config = dict(
    d_model=192,
    norm_place='pre',
    warmup_steps=200,
    steps=5452,
)
Each number is 128 + 24 x the weight over the matrix's rms, rounded and kept within 0 to 255. Layers, rows and columns count from 0. Numbers have three digits each.

# layer 23 attention output, 192x192, rms 0.236, rows 0-191, columns 64-127
123104129127191140134156107119129093088137160141114172125104130117121148108106121115117133135103139125112108106115160162162148145109118148133124117158095138154118161120141148111144134126123127
146093130104104137111113102144087131110139111123147154130124132105128123120085119104107112175140111136160099130161131146143135103087128127132130107126109117171129110119119100132144128106139122
136132145156156131138125117106122158141092135137122123144129145140096111119140128174139076138092125158144139110131107108134106130129126147119143114149138165104147114142146148110150147123120109
115138146160153121131133132109169116134142127154109149094106145137095150160132142110081109135152171115134132130110129139122103103144121133121110164149142120117122129133098105123111118163150129
125088138139151166099113127145110084119144146143115146129113129125157109130171150126128133150134170103119134133107179127143144125113085092123092127132177128102105117144143137134118088133080076
123140133137125161137185132114119143111140146110126137140111145135114162116083060113141137149071138144102117146121116146117079147133121097131161149139081149098147158110124127108155148129110164
115148101098127156106131117125138176132142136127108155135174102146122139146089133152091113121086130130172118079177115100107065090111159105137154117143159082111110112146143142139107159166089134
149105161128115135131103148137149142106106136138142187125136095138110119127102124122126122129112106124146124123206129116144109148115152134125135154113126115153126093118098108136126113142134175
146109111124133129128142117126129133145108169134082129130171112124111123113126133154166120082117099156144125133121136134129147146127139095136114142144135126161127120147109134100116141156126133
108071146152084119116159106122131110102075108134154129093136143100099162133120140127137102126131112156126137156112098141113110127147143124137106130131127121096155120127165123145164111116123107
130181108105146119102130122148147101110160117123110068157101135091107124163133116126132152142154112124128149138113134156157134126135099130147147108152099146117113176148085127104114127133133146
154107150115122137140114112093130132165105118115135124176118144109135157111139148114135124132128116101127135123136129114145142168157111103136130145137128114150107127112133108119068105140088153
126145069131136120136155125142142133150151162140144166109149097118131120073150144117167118111113136133103119117147137129108135114137107132136117113149153149119124112144155122135127145117137108
111112160117110158154083141113117093121130116148094150122154130094154124101140136128146136124158152136131122162142127126121132090144172134145139182121127173100138149185064145133139128115094175
142108152108117122157133094127146111152135129099115149105152130116112095089105136140093116134142124177120129150148087129136115104129117124129135087154136134109118137102164121150127112146076166
163145124076108118118136115108107128101110098171093146065158170146148102134117126151138139149156112130106128133105111157115144118104142095126135131121143096135122141140078096127130127073134137
128099111136121104169133121110143144095115129143138133096133135170129140117128121163140133150077159167098124158101101136094126132124123149119140067121130122149098176120116131142092138131122126
139143139130146139113112152158153120127129167094124144110155125142153114149117131092117122136153091162111127117120112116125148110130130112124110164148071127125134091106130137132150090135121143
145156121127089182146114118129148114144119128134121097140169166138137100156161142101100115105122114176133091126115140110129114145087143137144141132130145135094141151112121144156134068115155112
108094100131105079106141100107119090137143113132126151091113100102133140131141136137146116141120098091150095169114116101110122091092122094134124150146114141156139147124132121081148141132121129
088159121102152143142147102157147130148123151152114103118129124102166106116119132152127137143127141139147126109114099127106130172123149138133099125085132122144092137139120085130138074149131105
078130122153145143133150113121141134115103148131132084092101154119107149141145114122138162126133103145144091137166154139146123090159161078147156137100120132182149096118136129135111134159127087
134198130130127141110139136118159117137151095125134139135171165114081120134122120108114125167108103133140153161100161112144161141113125122155116112130139137117179126121136105122103137117137129
107141129102119137139116122155148112169142125132148157114105131141130155131123116142151171116113141129133135124141123164122123123107103086129138122108122103114138111115143135121111153095129120
139115123136115126119107127151130091097095145109137155113127160143154124109133133172083133105083114115121121118106129117107133122150139129110125152096146118133120137096104117093111132129128149
140141126115144145118130101117091141126164117109124152173114104117126116135126124110119119127136129149149127147112114155169124160147126137133088108129089102147100151146134105155127110102148154
137116169150140133113135149120126159140120129150136145123136129141169162158144138126132144109105158116129143135110114127127092139137131091159101114106153151101106116178106127111110116148119180
112136154117149113124108115127159135105116093085137084149146115094130150149122123121127142114155145103077109110151123123086116139105071100101154156176111118101118159136130110130124169117134117
113153108149147131164102137148108116141108125119150181164137126127144149178110097114105139173131145090113140151104140122105115127134127120146131111107109117153161100137091167167129143165116111
111111167145132131121135118125130102125129117149118151104114122105127114118120078128081124173130171120144113095128102135109124141115086150134123130110119094112132120144135159103111102128133145
150110141098191136116142112136101133133105088162122146162121159152101112137078149151154141116108102097161159137100123115133149112077141131112097132118118157103163136114118145141114084135166121
136098109100186114123100167125102129165168091123134108123100131117114110174133088113129095095154106109140135114087125104117123151143124117122126134085142148159140137100122158133158128105107114
107147118148126156186104063105150132131157149114102126086093082168118136151123105103079144139131099083165126163162133117105138146125104111137137135156136105167147150130134107084127145096117145
122119116133169106138157173159120096127172109125161138073154123128099142175115132090121111134126114125120152129121134093133156116171101149121112110131116078131118150133151085105127118165088116
115138133124150108142144119105123126173129120073124143138103081153097145109138183155136126127176151113131098138107106087157164097089130148149102135102148151117151103113115133122156127137119137
151108071111143141143124142136132119143108117142150108148110107131122146133102152135093128132096109129126101132107121130106153145116106120153138166162117122135137123131141137118160134130150125
157164162129119124133145146112106124114151126152128114141144140136144151131154122139117134133139130108163138105085115139080169138162119148123137162086101128134138151119124119111115117153100096
113135150140110104111138153110096109128137119148108146133079105147103134099124178140131121119131123100094131121115142127143154130143120166151141127117105137136126116114121118093124123124150112
141122131105148145126097097140141146135136106151129123160153131163126126133097120161091140124164088138146125122101113121133096129132119121121110142133123109153132137140095114141149160116120114
106121125091141123130149110142127138156140107099131112145158084118120160119130128159092108160116143115111140112126162133130194114113146113128135119126119143160103124155140107104149129123135146
145111112143100131176105133108156090168141119130102127179149136115179155181130112115145148144094177159103112117129122118134139125128137126123143116154143101124125126165143086133111157131170151
129143130122137118102081136113144129135150116160135142122111096120143157155112173110123111136162139138142113116130149140110129153143093126127151132133174113119163113152149149159147135108146123
104142130121112139119161131104125165126144112124172120134112120151121121063176158136132137123133087162156148131178137123127117115139098167094101135156110115141153084100130109101114131129132118
118142096126137110155121139126137138147139123106108112122112144115144132134104159105126120132126121132149135113157086094098141140131155135121118134138134116131126156130135142111141103097128110
140117164105082104124140127134144138116154122132133108116127133113141152173109095066142130125093124118113096117126080122133140117153126143110128127113126121132123121138114146131129146129135120
134157095076128140089090134165122131120107096133132154084106161143159136096113124155094124135103133176111131148120117156147129105094128152108135150104136133130136092162107150109143166160094125
119123126139140165138135124129105103132051134120152129114111140149136117128117128109159102155115105123133144129115137165096130119117092103133147138108132130135097126119144093135131124176135127
122161157090085114111141130141162084146126114169117136102136100141143098155120125106158123142113120137130091110106150116154109154132124181119123123137161131149138090147137111130141105144162105
115144146126122172125100127144145104153102140143197128132074129155120134097129121127100103093162150151114135165094116144136139112152110123144148131087139114142131127127155089131137108139124123
171117120104177142154130119151134137114134118151097127139123124169122107124147110146143131147099132092132177135116109129125117122134122144118127162126085101145123148104137100123120159128134125
128084137106130114135108110113109142107148124105161085125129121117113155129133117141148167152125114103158121163127131156103104171140114134100123148130129123143151097136125115111146086107105121
134145102126139152137103093090127117116140134126150111130126108152095157143115096139189137087137148141155122104099131107122144144133140126122106137163119105163185107138122139119128078110125128
141149128126101137108120120111066146139087091119148118142151153119133128113167112115136085108124135129114133123158131121134133149117156157128150114143160103151127119130137130151091121145160111
096131148206106096101127099143160131143138142133106145137152138094127125166155175106136162077120144093129139170121097136112121142102152157144113121135111121154150125190166122136142113139134144
154119139160148128148138139107139144132127147078122132138151140164125103104131123128124127136135133155148113166105142164122124117106137142114150132121130088116104113091124162111122097123136098
146122131134103120133134157087148120113114111127143121161119121157146133138138129092132127100151138125099145133131150145119137144101140149160102148137129134105127168148150149115132156149176097
133132125130137174097132144110091117120173126153139140122163111137141145145137120151121118123175156138152113152114153130120088141156138151115135102119132196114114172108116127147139124184130172
133100118121125133125125107086166109117138113123098097139130174098158137132134127108148151125122124119114173096124107105156099132155131122123174153088126154133126101143137115163141148152138097
096118133137156143084142110142140136140128133130150136158124139139144136116162117113121148133140135132143089109146113126126136144134140141159135132138180164114145148175121112105112135121152153
175161143132156113129142112166121134112140107145134105118105127103110130123149133096117101116128122120119147133153130053150148119158145144126127104117114111127154127131124124151139152121122097
125134085151114148138179128150146122138153112165154129114152108090108142127113111133105116161155124110145116150124143106136153129121111148137124125107124131104108120120128108100135178182142181
117134128106146160130146137145149144115128104109128161140160101121124136151158148102141135106169119154122125162127109128130126122121119131149152144091104081145093157103111138120114153146097113
137140145151095138142122125123117090098126147120149125143109159146085132087123120117128116136102129122135130140104127137159143159146111109139099127161159133129124128144075127133120118137143119
122106117121118137163127093131094087128149154139111133118113112092114138125129122186145136161121153141114118092140086134130137124157127130138140119131112110120177078137133131132149156118131126
134135145145116123146133128145121139137106163127121072143145099126134109160115143112112113151137143159126114128108136143117131175108156102085128123122118141111164122143095147136143115125130168
113129096135141108120091148113129131150116176129133095107120131123170156160127126155140110161150130128120135142123110118174120177146096156162139131157126143092125118146140121142114123136127114
156134134123134122141135163094130103108141122125143156172164117102140108147163102118125165158138161165133114126120181129119137104147120111139167142113118133169180140090141109127123143157139142
114128147117167125110141129152107162139156145095156148133134129076146128120141134121133121146130121110156087131151161160145168130137131150143140118124121106115152147133115111125147144120110085
078135112143168168119169099162140130126134104122099130110147111119139142118088157149165117142117106144083143124090104113157131116101133143122130139121127154143138090111132123139155158132104133
089102124085131133118117179145134143120121129112105136104110158156100127141158129109112086145102165112142114110149101152138108136120144123149154123115085161166123110120131112142132122137145100
138140134146120095147088106161140105160135117124129142111076091091155129144122137106128114103106129165104139148144155134133122170176124145114122128129081115133130129129087155148098118144152139
148101115125155127081119133124114125134109132132118068138113082139104123096091161149132149152125113125139130158097144107152146116126134126190134094134121142141130139104131114131124098129096164
154110122148145087072101110096105118098156073138100119129143103163124120143170107121138131156147178126124102091135114139108111106122122086101151127114103146105123102113168094141129123138127117
123135137135110125127107123114136124158114092140105104105156136126140129105151106106118143127131129128133125121138180139146176138134116139107110146094119105146163131125149140123115150156127144
134114137138108111120107134145108106133092116116127116131101139127104099136100130164123176107104134140118154135116154126136150156157092127150114122157118092170135128129142105095119139121145095
160123113175135113149131115148140096137127163152125162098144123107109121096163161131134146144109127120128121103112131122142120162106159101150101097124113105106116151129129126133157129144146135
115165121132114160138198098109096134142119132148154146120114131152116100118114131143095150137112156128112151128121123154115120106122140112120158144131112130117142145125089170120123110136120100
165105129135137137134151108092158099114092138153109113147084114108132112140124127110135124126148134166119143141121127149118128147114119145133124096137156123140124132117113106108131133117081087
096102135108125138125135165152137156146143116138104084173119180125119144111176149112123129126124132150115144162130126113105137132080110141140155106127150127092142137124141163104104142132136131
140106146141149113090152119120140147096142131141135162162073139162124106156104163124119069154170124130157118140180131118058174132158112144116161113178151098074108108125112111123142137134123137
122124127129102129125119158138132150129108130124107134132115105160090153108134078141115128154150125129127101135139102107091131140135114101133074152134074134120091103162135133124087128107120140
114100122157114086085098101112154111121110129113127133131103144118184164097127143138161117138126161156132152105114137113141076123138160123149145147094123100158129124080120134123143115156141160
144127128139101102140103152168122146115125132088148106129104135096111126113138123126141107106153157114130122089112143106127115139088125091115125144136160107122122180110113129118132151135136114
136131166105130131151141108153130140085125138115104105127179119079143115141105149150122124148116154115096140152116107151104142139149101108109112123169184154144183120111156128108157136144110149
143150130091112148136066141131144146141129157120136143158115115108090113117139115113134115117112130109120146094178110160174120106110115104141121160101145160170138166138137156117119123153114116
166125154131149140146149178128116105125125139117148136157136118120138131145166136094120122124125147117138156184154151123159156147111129105089123148129126111116131159119138114116150124131116134
127141133088122164111091118145113072135143125084109122117129119129137130113151144147159151162142093127120154137154130140133118133146152119122098094116132124085160103150116131133160103125150193
149137126138094126145142102136133101114139095158130097155136127122118153119130120137146095134140117114171170128118108118099097094099092128118145160124119115175113129121128136128212135117156113
098120134089112104100146147165124093141115083111107086128087147150145159124129122114159122120124135140115113121109159093114108107110158132116108147149109088129141123137167132131120112132137143
125118116089102127124114149110096125148078152105097141096116114142124115121139162116140125116167130097132111136114124139142140116142099089107142118129130112157133155176110119144140164136124153
150100161161122116103136110123126149141151107110116111100133113100121133105143130150118133129114166155124105126105119187117112125190137153080110076117148104169146152105129171115134139107166140
192138142093158160123157111119111157107120152126167144106114147122132113127139109127159129132115112128127106129120117081167105139113087143131116121129105164107116118134140188081115118125126108
099128093113108126138132157094126125114131176099125117132092103076107146157119074136155135149151098130115133103100156113124143122113129126128135088184132093149126110107130132135103120160101123
120112131146156142152117103148111124120110137130162133136128126121099104129125154134117138130127088119099170139111115119085156142157156127159124131128135151133094125133141151140088148106158143
133111133128092145145118111152136108134107108152141163120129110082112127136114147152168127110143122145155119106108146105108092110111127146113129143095152125100167140132146095087120120141146114
112095168155113116160129128127084146110124137138130120116110133144122117141105120106179165123147122156128141124144099112109146142120157141157112121145116094130120137098152127098145153121129141
101136112164146118126110100117115117131139120161115143135151142127100139122163104107090135129159098154149164144117124137127143143131143152128099156112196163139166112116205156110083136094145145
173120103105136120169122114139128137108105108081144117106154115171131087124121115105130162118144156111126101117116113127109157166178129125137144120094137115127132125136114159134134065159143135
140110117102078134114142144140146149140126164123117103164132108092138122139115115133129116089128122124150123127119099160121131142125127150136129115129115127109147137117153120157121147133122169
140121127166130116167142130113134131140141055109107137149123149168153120122125086136118103114118124097123105106124111138123142150171148114122141120112156124112115129116177132109137126124089122
124107124159125120097116124150115129119124124141090138135131184103139103105151123140116148113149143126159114153127146110140106118109132111101113120090124131149096102120133140094155128123155141
118158110142087111147104124155144106133169101109139137196116105164152135117093140120142146154127133143136128106101137110129149096144134131136109133184135141142120156092142156125122123138132130
117118153124122113134141134156115146124125106108134133151099133127137131141139132115080140146129094138135148088116095104096107125133126137125136122137158147161132105117136140165178166136115133
168190162146163188115131166109116138088169158063132151135111102109166188122112169137129143116117089181108157154151071084124114145143120067052157103077100153104100142138157116085073093123201093
131108111148116171118147146114176137094110139120126170105108123100157121167170153109155157149131096110128125120092125125121132133153152123133109180152154107120172131112115150106106165152132126
124130141158139133172145130138157102063102116131111130119125114075130101110093113173133111121126121116134161112146176138124150107147160090132150154156132144124125092111149105154131135142159131
129166084124142119168136114103083161080105164134111124118165124122122153109175165124110132107108118117107157128078101097154114170118166128109116133141158112157161124148138099133143164132165133
159143094189116092132144157152101107146109153120143116141097101150124146140155140157108139123102105149133102129122113180150135136129155164107128159109148167148153114115133109126105124140115112
133128140139094091113111159115162131115132150120067150118142080117115106137136143134116130122128099104098162107109174131108110133148142163146146147138138117140128159097137079090131112111150109
149114151171130114131110103106162119113100097108164094141088132139136135077121153118141115141140118158158116147155145144141145106138160142132125116147139114162122097115145146154114121173142118
128137140111098134084122140132116138115160156118119162129126135114157136113124140142127151073123141133134085101141173137149144119114130155141122120106155132113119124165129118158158156132129092
109156157124137129145128176136163114148113125156102118149139158131118116158158117150138118139122091083133121115109104125092142144095112121122152079161115153100131132102120126137123134117135115
110152111111108168135139145179104144081093127082137145155110141133125072147110111122115159173142165147135161090146152140146127115140149116088127120136128132129072117160127103114128084133127132
133127132123164102130119118139119148135156129102126106165109160107083136091079140098166129146097119134134108136168107117125106168149091122123126083084171138136126130125072150160119159154143123
109116133158143127115127143125139117121119150146135126111128141151118139126167128145152099098132132141094112082104109122128129150120162120134104138135103128128141147119133128139111134116110111
096135151124137130136127143116134112106128154111100103129140111127134121100139089123166139092130120130159128143100120126165134134091122149134116147138123094114145100099139128101163130111121079
129151124140121101131110124092149123112115119159122151134116114085109124134152125155129134109138113113127127110128102167121119153118146111097125125166154135134140148106168130095163114136084130
100195122109168134120132127133083119145085130123128178123139112127144124126154110135136094116136128142127157128101106147113113112160102145139134115121135148147145171117132100174141118106124094
160103106137153138112150105119141160160122126133119130181122109069135132163103122156143112144106143135109158151116113111071137172123117132137099157124146117161104140144117119140143085105109143
100138093129112114158110115107127167120138119151152177154150139135138128105117097128151128142131113136144125150099130130131154101112146103124144151103138105157105164154122120181152094139114124
114152165107143108160140095135123130176106123129144146123109159159138109144116082125132126133143142124136132144123134101143171113135137134138096130109081120092121136165127128157106161125140123
137110150091142154114135119161117158171087130142129148116115116159134133115098098131120159128097120113091104134140135124150120128140120092105118114104098123111126160082142137114138129110136100
118148136124079135130157151111149163095111144145121131137113093094130112138098091140109162114116135139097146103134127128175138138132142101154116139082130154139143107176131134137131123171117162
141126099147105117112112135149170083137118084141125138149107152117160127091130102171128143114152116149104139118105147134100129148133152128084127126114137131149141118105118129107090130160106128
150132109096086129077114097104138152090161127126139115155120130128120133118119102111099102145151155100144123175140116120124130122106134173093149162121089138084143108110148104137054110126113119
120145105124112127145117129092094164132174114141138115135132182113122178118121113121118143113086141113104107166105164155106158135098101138129138118113087136148121114086116083137122112135122149
150128080166120122119128141132136095134141145150121103166113158155118106145151142119156134168132120077105109148156128114137124109125144155122094143116145129129132124124097104124148103101147124
137174137124124112150120090159121117109128184105125149170095146170108151150145133111124089114147120145130128140117114110129122093141138097094112126112169110139129136138126114131140137157131148
134095106140169139117109104109126112087164098124148125113091107112134125112118121158092140110124101111106136113110125127082126164126130144141117111135113117123130113134133099148165139131123108
133136130143143136113172124105119105126100138121125107154121152129163121141127108167139147141142157134156148140142123093090099117109087133130138131133114100116114124150135101106134158147124147
120092126133121167118115156139107154109119152130169113121148162115112119132120174138148138116156114112131091118092131162151138114152133147129147144141149100143136126104126139141130128157218098
145124113175129108120090130139125122124127146124092105123138144129117140117143125130121137144115108158143127124138150134143120134109095134136112148123144128107103136138141104163120074134124145
156146124138163109117098207126144128135093097125144139126133139096115122101109143169155137132104157099188095139147111112140122141118154148131116126148147113159171138141204138142112137124106124
146129129125103133129130156135142118137133120148125113121155130108151157134157132132144113131073089138154139126117095146146123110133123138115166105109146108112092109135117142152124113062079149
114164142129112111166160134148147162134143139118169102132130123085128163137144166158150071154128117107097108113127163121098129107148148135094103116131134158146115121119154122110143091112117131
121152070119159116120129121082159102161132150150129114110106145109138136148121124134152143158140161131126116134140126178125116122179162098116129156163161145134135129143148148143112094140130177
140138119181127196099112122126141123136128137072153141115147140099132103130107099144137108189146129121136123145109146101110114095117118146101117100114077109136132119144126154138105171124158135
117100080115123123131110126113148124086160103131131114105115081139145155114119142106131142149098111123162118134144179128146134115083127154092143123110139110085106132163129144178113138154124095
114146154156135158133124109084143137101127120139141142120149113169118130129131127116149140095110153114164116119132112147136097152139105070104103131117116129120106148108125136163127162103126125
089137129116119123114134145136123095123146174153132102140118140128129161162120104120143134115100115109091094110125108098137171103100146134129166163134123142153161146144137128117131144107127130
174142079130118169126097181131128141088148074151116105123139102136119108100134174098138088115109119145150114134133113111081127140170162087153148147138099103092065120135100118135118114168098114
098139134138108127150106108123096148130134130097115103115145129118136107158133181165144157139116144172132131124110123146151130113126126128125142132115124112113134129120131127099154120147112105
120150139138121138103125131128124158124149099129139141090107156086109117154159151132112129090086132102162139106110111123143181095131116152079117136159139129108121108112122121140127110112121104
135152111139143087134102156101114145151125172136140140114102120108122131108126104060125143168151124127122156117109156165158120143120143144144130067103143142154130115125170110122093138108144159
143124104098092135095126100153124144161120126156105169126152089111102143163132160153070147144106137139165084152131115127144149095151154133081129124118115134126103128100155114162149109080139108
122128098160139108141110141100150149150147106118135139147111130137164106114140153090118174107148092119121114130104089114126120129116116160107155138152128147147151164143121113136113115136125115
120133100135121155115136105134100097151119146128176091120146136121112130121158147117136138135173111101144171122098098127109174135108112133148137103115121138124146108100121123136091149099134118
115134122116159135134122113113122089100103139119153134125114134085131099098135108091124151122142135138149098126120146120153113116114114144093160134129110141075124130102140138075135138109111139
133100131091130093099163128136135155101129165168116128153102143125111125112122151172122150162137152156107131147132150077139101172167123118107123146122142097135118169130143132135087169162148110
144129125125121103113091156141120115123139121136173140165128132167136073128111100125107130112115091120140127093124106135122127147111182105101130124133114113130160141160112104128106129120070107
115119111118172183145097089146144130154104141154113100127121111112112138132103117118087156120146202110116110127161123109124110124156136119103133144172083168146109088118131090152135148130153113
141143140110109114134111116137128114133133121155109109101128137135161101107132108149124113120105157134147139136136126151136152139124187105114137108131134142094113172133123133112152145086129133
134092177150140134075136131146119146146135127122167128143100112085136154100153080152108133146140104151129126087130098107121173100126165140153144188139108113128159154140108161106083116134140166
116116112112110128144134147135142136124158124111121118131126137128121114138134132121145098087122148111117109168136104161140122141090153123104119141107121152158114137185105143100110120049146111
120129110133172136110147128106161129140134101162123145094126137133075133121118120122124116091147135166117135120108121138151128102113126138076120117094141124137124142137138125139135124134124132
136108154134149119146104095124149129125147106102136083127161143118144117108111154134116135119125140132125152105123166123093106050118130109157143126104173142098146112127111117114096133129145170
131142125120124112173153148098125150164113155135165119110138144099150137094108149144097133113125160115116132123126133150106089152127112131117137136117142104109122093122128073130161122163117100
140085133112142135147163123181135136113147140130134115134133145116142143117097121111162097136108158151143155122141127115148110148122139097125136119115143137163134168159122106140153110138125100
159095162070129161143090091074153128169116129111158131168151140096115110141135124165135131118070121100091132143134141129119130170119152125093133146142076118128124113122139157169151131121124104
107133112144123160113129135121127114108121132084081142126109141133113174156128152126148122112151088122110100088139134126142135108133141164127140113169069094153105122136112125086125129130139102
154142155134137157136104104144133133066069134153130118078082132098160129117141133132100152182108106129102103125074117124098118093099136123156135166135115144122110143136146141133116107135146098
093176159117138117105135116123149160092150130145117149136138122166138108160142130145158100148112112110115104153093109114133133128092144106133132181115127112145120132122152137122143142152137116
164141159133121155146149151140134131150136167146113104113167125111104122134118112168130119114198147144139141119117116118115123157113112132135161121115121124126132103103103127158164113144167115
109116112141147132124172108145132146121121156116131120140154132126143127145109143140126110130149102143151107164112114130133106107162147110130146130106141166120140107100123110089111157092166105
147140147123119100143157137133111100124149132130146182103086145132115117149152129110109092123108129145138114143139105096134157138114102125101165136158126139132120146131143138138110140117158162
151154142127133104118108133121112157125092116130106120126122126095145133113144139123124152165127133128147111158107128129141088152119103144085153143163098115114120092157116068143117148142114117
106148105149130116076129124129146150138136142120125128142125115155151103137135093151137120126128141135130120098135108104132151158129101123108108126145132135122101119139114101106133137135134127
109167102133131100128090141146102134126115085095140124101149094140097186097127095115169148149151141117107103147117151130121129162149155154128139147132164117129109132138138166098116078101119099
135150115144164097126114122135122135130135117141114135110108154090084126115089169138137139148159126142114136132136132143155152125142091099108123159152128144117124161130150178155114145124159115
092137114148124126134126107141116090155079110091103116113121129096103139149140093128086097136089134123161131119137142093126097140155095153118110167089132128117111160159145125138119113109144125
131106145134100117144118114139115151136112112092127124091106138106123113113167107129118178127105125134146138115134128130112133131109135128126137120124117145131104148142142146137124130133105129
160113120132166173116132135160137160142148094151126147129162127117159151181091117144121093138132134148097121128145152111162155133106100134130160149178160134132089108158102087099141156135141118
107109124156131137153156081156151123147128131118126145116166164142129146145117118141141120131113116109153138091107138126113155127093106106122126130146104146107150143117130120113136102166126130
174135165135101125127120128155125138131135163141114154146122137113107106136114115082165142142092159121126116106139108149121135067165112143140123118137126162115122138113135142123091161121119112
132101098145097119132114140133140122201179139132141121167187121125127119119134153134105111124138129176111151106144102098143104115127123093163139087154126134120172084149150083067124112123110119
100085099142121156164114165125123138151128114103117148160119139086106128149137145144170141135131124116140149112087116092111138169119134157150121132127157119108110150119135115126137109111148141
166120100113138148144174146092152113099151190129117139099119139123137151093139136140102108135146157091148187118117145109128126111146144134091139153133126135147132132128103185165097130102116140
103122110162145125109142149105104130109114126127139111145167132149135140129101114125119135106127145145135125158197127130109142111132120124140107122125111123093178148119119100120112142097148137
148127125107140144128138142121115143120163190127149149109112136160099107180167157136162161120127155137116130125164127093125123114134116130134161120170121152135108158113118149145165127119096094
118126149106096136120149088157084128175112122133119117107153146141135117080105102084140144153149134111161203112128121099125139177133123164131142145133106125118134093162133124115164138140107134
130107121160126113153131130130131151122140139092168134100163114111137119119143107158145139148142115099122128122118136133134155118104119133124132123123124150112133124120162111150143120145134123
159162114148120122125135120157102163111118160142116151113181175133098162147110169114112128150175127119123087119168130130134140161136110106106145133126127146125137142115146185095129121142099141
091101135121141111117131111173131145155139137134086129146129086148153109085131167128166144150161127091109155159129130175109143162138126100103143088130122115112158134108110102164103096126105102
089115085141105152146134144147131152126125103134128122115133095121145101122118135103140115106087143137104127162163063162142143108116124128163133125132118129098138107119107126139120133117181163
160140143123124114164123104172139140109158124158130130154160132147110134080157142156150146123162101102127115168120125131152116101147103140125115101107104105135123127161123110156113119140162155
118101136109128119113160152127090161100130151131090124087125147094130152096102125125101190108137144148113112170146122084143144111125080078135139077160126102149109098136125129154115099114158135
152121109158141138092147129126107140132140130155144130117112129153113155110152140117134137123113116134146156130106129149083116136160119101129122147143123139138129120148143143195131162127140122
101095122133123112161095104106065149138152120113135145138184123092144121119144099094126153139124138127094158143118092078090163142129155154105094140154164130155098143136090104107100132139098120
119153124147083135120100131133169118125111139139159119116145121143139117138082116136117148096118147121151147145165133094159136135128097132128165128117094135152157147128110162112145145112098156
142130128156116132153092126111119166116149129183116131137123077119160130104177099121111132153129060128138124124140139134156138124101104136131130128122149119142172137159135191108160183119133178
126114147170110104154118154087129126136104114103138133121136068128122090123083119140137124175125108070126128106149141126177132093122140155133123100139154122171101070129102145138128122156130086
112117153110113129135132121089114080122154139168116136163132121132067124137093139149164121147133100081107159125150092148108091131099125152115133141088165118100107107140131126099090122160122121